config = dict(
    n_kv_head=4,
    d_mlp=896,
    vocab_size=4096,
    norm_place='pre',
    attn_scale=0.125,
    parallel_block=False,
    lr_mult_down=3.0,
    warmup_steps=24,
    schedule='cos',
    train_tokens=396500000,
    steps=3026,
)
Each number is 200 + 20 x the weight over its row's rms, rounded and kept within 0 to 999. Layers, rows and columns count from 0. The size before them is the row's rms in percent of the matrix's.

# layer 3 MLP up, 896x224, rms 0.123, rows 852-895, columns 56-111
111,217,222,202,188,200,192,196,199,203,161,200,185,187,184,204,204,216,202,163,209,213,228,168,196,202,211,196,190,185,229,194,182,204,204,216,165,212,183,203,228,224,214,178,211,216,228,188,213,150,183,218,169,224,192,214,207
107,200,209,204,176,163,256,191,237,172,191,232,192,209,186,226,199,195,170,200,207,195,188,203,178,222,206,223,186,194,203,152,183,220,184,200,202,195,181,200,200,248,189,207,185,193,241,211,241,211,186,218,216,182,145,180,240
103,208,168,197,237,207,205,176,199,215,177,191,175,229,191,199,206,170,213,213,207,206,205,213,177,198,206,205,198,231,178,191,216,233,189,200,189,214,217,211,211,193,239,202,174,222,195,208,200,188,178,211,227,180,195,168,197
102,187,199,214,191,211,227,189,197,212,189,164,191,176,188,178,216,210,182,219,190,175,235,241,190,217,233,191,196,186,217,197,232,232,186,172,183,229,205,169,222,229,214,210,183,230,185,195,184,215,224,214,196,183,175,202,197
102,228,218,214,222,202,217,197,226,202,172,203,201,203,216,239,227,183,202,204,197,209,222,169,193,230,187,223,214,186,211,188,198,177,173,208,192,222,243,191,184,191,179,172,178,215,192,144,156,207,164,216,210,238,172,182,213
094,215,188,172,213,196,216,185,224,214,207,211,222,203,213,205,216,194,201,187,198,206,183,184,206,186,232,194,180,118,198,229,180,229,198,208,197,185,188,190,206,170,208,182,195,205,209,171,203,235,178,212,219,199,186,203,189
099,196,218,194,201,187,189,186,186,183,184,233,204,179,161,211,188,191,186,211,198,193,201,207,201,194,204,239,217,181,234,215,171,180,197,201,209,203,207,186,216,177,224,232,215,236,163,248,163,187,171,163,221,190,216,187,229
108,168,208,201,186,178,189,234,207,167,211,197,226,206,201,242,184,219,207,213,223,207,162,180,198,222,214,176,192,217,171,188,157,212,186,216,183,207,187,237,174,203,216,212,203,185,206,189,193,193,236,219,200,176,173,208,198
097,214,225,191,205,233,183,199,193,204,186,251,211,200,176,225,205,200,238,193,200,252,212,224,208,206,210,218,193,185,195,179,188,205,213,203,163,226,175,222,187,208,156,197,177,167,199,216,203,206,208,211,168,193,193,188,226
087,189,217,215,217,181,258,210,184,234,179,236,230,198,208,183,192,166,207,196,198,201,194,215,188,224,251,174,142,196,140,199,224,181,234,166,172,215,197,170,228,193,173,219,186,191,153,210,221,195,188,190,204,213,218,195,177
104,194,201,194,194,176,194,223,176,203,188,190,189,184,214,184,227,194,215,207,229,207,214,204,217,196,179,193,211,203,234,201,233,203,228,219,191,199,223,187,195,193,215,204,177,200,211,181,201,202,193,228,211,206,191,233,191
095,199,202,176,225,201,180,242,210,189,170,215,212,231,201,208,210,174,213,183,200,212,208,211,175,208,193,203,211,217,239,192,223,209,180,173,198,159,205,203,230,205,203,205,193,220,217,213,185,179,192,183,188,181,243,181,186
101,184,211,224,223,182,182,234,215,220,198,214,182,186,200,200,220,208,189,212,224,185,167,195,202,198,202,167,194,196,232,181,220,234,214,202,198,178,185,202,204,230,205,181,222,189,223,223,213,211,149,201,216,176,222,184,205
107,186,202,192,236,184,241,202,197,195,231,190,193,222,206,191,182,200,174,228,183,196,176,219,174,182,196,174,182,185,233,251,219,168,227,154,165,211,188,204,217,190,181,225,191,226,211,196,190,174,174,219,177,231,212,194,220
102,184,195,205,200,190,208,149,192,198,195,214,213,258,220,223,234,187,178,189,226,230,223,223,180,199,228,179,216,190,212,195,216,216,195,183,213,202,189,169,209,190,225,215,202,204,194,207,217,191,149,200,169,214,213,161,210
098,216,198,227,222,227,169,197,248,190,207,184,188,206,214,203,181,225,189,223,207,179,183,179,231,186,196,201,190,197,227,222,202,194,225,201,192,201,195,170,171,208,180,186,212,203,187,225,188,210,212,177,187,199,175,174,207
094,186,175,224,223,193,200,211,225,217,197,183,166,203,177,202,211,224,221,219,188,193,175,210,164,207,195,186,179,209,206,182,200,251,186,196,210,176,197,246,188,207,180,207,202,184,196,225,200,201,197,187,228,203,189,227,203
100,202,191,243,214,169,210,205,184,162,180,210,177,215,200,172,183,193,202,211,184,199,220,209,168,173,185,183,198,200,193,187,196,228,213,185,197,193,180,184,200,194,200,197,175,186,187,163,169,210,188,228,233,168,221,193,212
090,196,203,210,234,187,168,189,205,185,256,197,213,225,202,208,197,203,202,133,172,185,219,189,179,222,200,218,208,176,186,181,206,168,212,169,190,194,175,212,188,209,197,178,204,222,222,213,214,211,169,178,224,171,192,194,185
097,172,177,224,261,214,188,195,186,191,191,143,214,160,183,175,183,206,202,226,202,208,238,216,151,209,178,175,215,163,221,167,200,201,192,205,232,185,198,211,175,215,203,156,182,176,208,207,208,204,224,170,203,229,220,197,203
101,228,220,239,204,212,196,166,204,192,206,243,228,197,238,204,203,219,187,186,204,155,178,201,208,215,188,182,193,178,185,196,164,208,207,167,221,217,186,193,183,200,243,224,239,192,199,205,215,233,221,209,213,206,189,175,202
101,215,192,212,164,203,196,192,214,192,206,166,220,193,210,208,177,210,151,216,192,170,212,208,192,255,207,188,190,228,212,233,205,184,204,201,151,194,224,208,190,243,157,200,154,166,203,221,197,163,204,180,199,193,193,227,196
094,201,201,198,222,163,205,172,181,229,207,194,212,207,172,193,261,210,162,200,201,203,210,205,197,168,179,195,208,187,186,197,177,248,184,215,210,232,266,196,210,178,206,201,184,207,221,175,205,192,220,214,195,173,201,219,202
096,186,216,232,212,201,204,183,159,206,247,199,200,194,190,219,173,208,216,208,200,200,212,238,171,214,201,201,170,187,184,178,195,202,191,199,170,206,208,229,168,220,193,203,175,222,211,188,193,142,200,207,166,217,165,193,192
088,218,204,208,210,206,181,169,229,204,254,197,186,202,212,182,204,195,243,194,161,207,230,161,187,194,177,178,216,205,209,171,196,214,162,210,217,206,225,202,174,209,186,175,218,202,201,204,207,221,225,226,207,189,216,186,221
100,193,179,216,204,192,181,227,191,156,179,185,215,178,179,185,180,247,229,230,215,210,185,202,188,187,181,186,227,172,193,207,163,193,208,217,179,159,225,200,167,184,229,193,202,210,189,208,206,246,218,194,198,199,196,223,200
103,179,217,198,205,187,203,170,217,213,171,198,224,229,183,212,220,189,211,242,178,191,202,165,220,227,193,192,207,196,194,195,195,198,214,208,200,233,189,191,191,236,132,238,228,221,199,191,213,167,178,220,210,173,228,181,227
123,176,204,205,212,202,207,192,229,211,201,211,218,212,155,205,220,186,182,202,185,193,209,211,194,231,207,211,196,202,205,249,188,226,183,182,191,190,205,195,193,232,168,187,221,189,172,159,201,225,197,234,212,236,218,219,241
100,228,224,229,210,221,222,192,198,185,214,247,215,214,174,194,192,232,196,223,203,203,213,223,222,191,217,171,189,209,156,204,187,234,181,170,205,188,197,200,186,209,163,199,227,231,195,187,235,195,188,196,201,217,191,201,208
101,191,177,239,206,146,206,217,194,170,180,218,178,193,174,226,223,197,233,205,189,182,188,195,182,177,171,189,182,204,211,212,192,217,204,207,194,163,197,201,210,210,191,199,193,210,217,203,193,205,203,239,187,219,206,193,219
098,192,182,233,176,223,194,196,191,180,201,234,190,191,183,223,214,207,174,175,197,224,210,181,200,198,240,213,172,185,207,183,183,239,203,193,219,195,222,210,174,220,216,228,197,222,213,202,187,220,220,228,195,190,212,205,203
094,156,220,159,206,189,207,195,215,184,213,155,217,159,231,154,179,185,170,202,200,204,255,174,197,183,199,207,216,203,185,201,161,220,182,192,174,222,203,228,192,194,207,180,227,199,200,204,181,226,194,190,209,192,203,213,234
101,171,172,213,229,206,163,203,171,188,221,224,164,190,174,174,225,217,196,194,203,203,200,213,208,178,197,193,196,205,185,187,201,203,175,182,160,210,200,240,164,197,200,214,192,202,204,200,191,193,193,208,221,242,208,207,205
102,200,194,169,159,202,185,205,212,202,206,195,209,240,196,212,200,239,205,217,206,188,208,202,202,210,182,206,172,180,186,167,212,220,163,200,191,221,204,214,211,199,171,197,211,186,208,207,180,193,168,194,215,194,187,163,200
100,212,199,183,191,193,216,208,189,169,201,209,178,184,226,198,226,179,215,246,208,210,164,209,189,217,198,216,194,193,196,223,217,216,152,192,193,177,207,220,216,177,212,199,149,185,197,231,189,177,166,190,184,219,202,185,228
100,186,185,176,232,194,199,200,222,230,196,176,180,207,179,196,163,177,215,185,203,192,207,222,228,221,222,212,219,178,220,247,190,196,212,181,207,211,221,210,182,210,198,184,199,187,185,213,182,132,225,200,225,223,206,228,229
109,193,193,215,214,201,186,205,200,206,188,178,215,205,176,182,219,208,210,199,195,225,194,187,220,235,192,186,199,212,171,177,182,220,215,203,190,163,221,202,195,201,195,210,186,216,228,200,199,206,186,174,202,198,197,197,184
100,203,200,243,185,201,225,190,217,205,239,209,211,207,190,216,159,183,195,170,214,241,203,205,204,229,249,203,204,195,204,192,200,215,167,183,151,173,193,216,195,200,205,220,187,229,217,200,227,233,200,197,174,192,187,184,196
108,158,211,167,221,210,184,204,231,166,239,222,220,208,187,257,198,188,181,183,187,232,218,187,191,265,210,208,217,200,214,204,188,205,196,191,152,195,206,205,206,192,213,166,214,218,194,220,177,225,236,225,191,182,199,197,230
098,183,190,185,248,219,205,230,194,221,173,187,239,183,212,208,172,214,206,232,170,222,192,200,196,202,195,208,204,208,222,204,211,202,193,186,172,183,213,222,226,201,178,195,183,182,209,197,212,216,245,169,209,178,183,196,194
094,158,172,227,202,224,165,207,208,220,188,187,206,201,235,193,203,207,206,172,223,220,209,175,204,188,215,180,219,198,215,202,213,208,152,205,242,245,195,156,176,196,210,195,240,209,206,202,201,206,206,196,208,219,218,213,206
121,155,192,192,173,186,211,213,199,201,195,216,210,194,179,243,212,165,179,207,178,221,197,247,153,209,211,214,208,202,189,215,181,218,221,201,238,183,226,210,191,182,209,205,186,190,190,215,196,218,185,197,221,147,189,175,177
105,233,190,213,223,206,209,227,192,208,192,222,222,173,160,224,185,198,206,218,203,176,182,229,190,215,197,215,164,207,198,210,204,166,182,231,185,171,231,197,189,210,219,197,172,210,206,202,212,193,193,201,208,181,204,182,200
094,198,185,191,180,206,212,197,183,215,257,218,223,250,179,168,238,183,184,200,220,189,221,170,181,156,203,255,187,168,199,224,219,212,196,193,183,203,200,170,225,191,164,218,224,213,187,189,193,192,210,233,182,225,196,193,211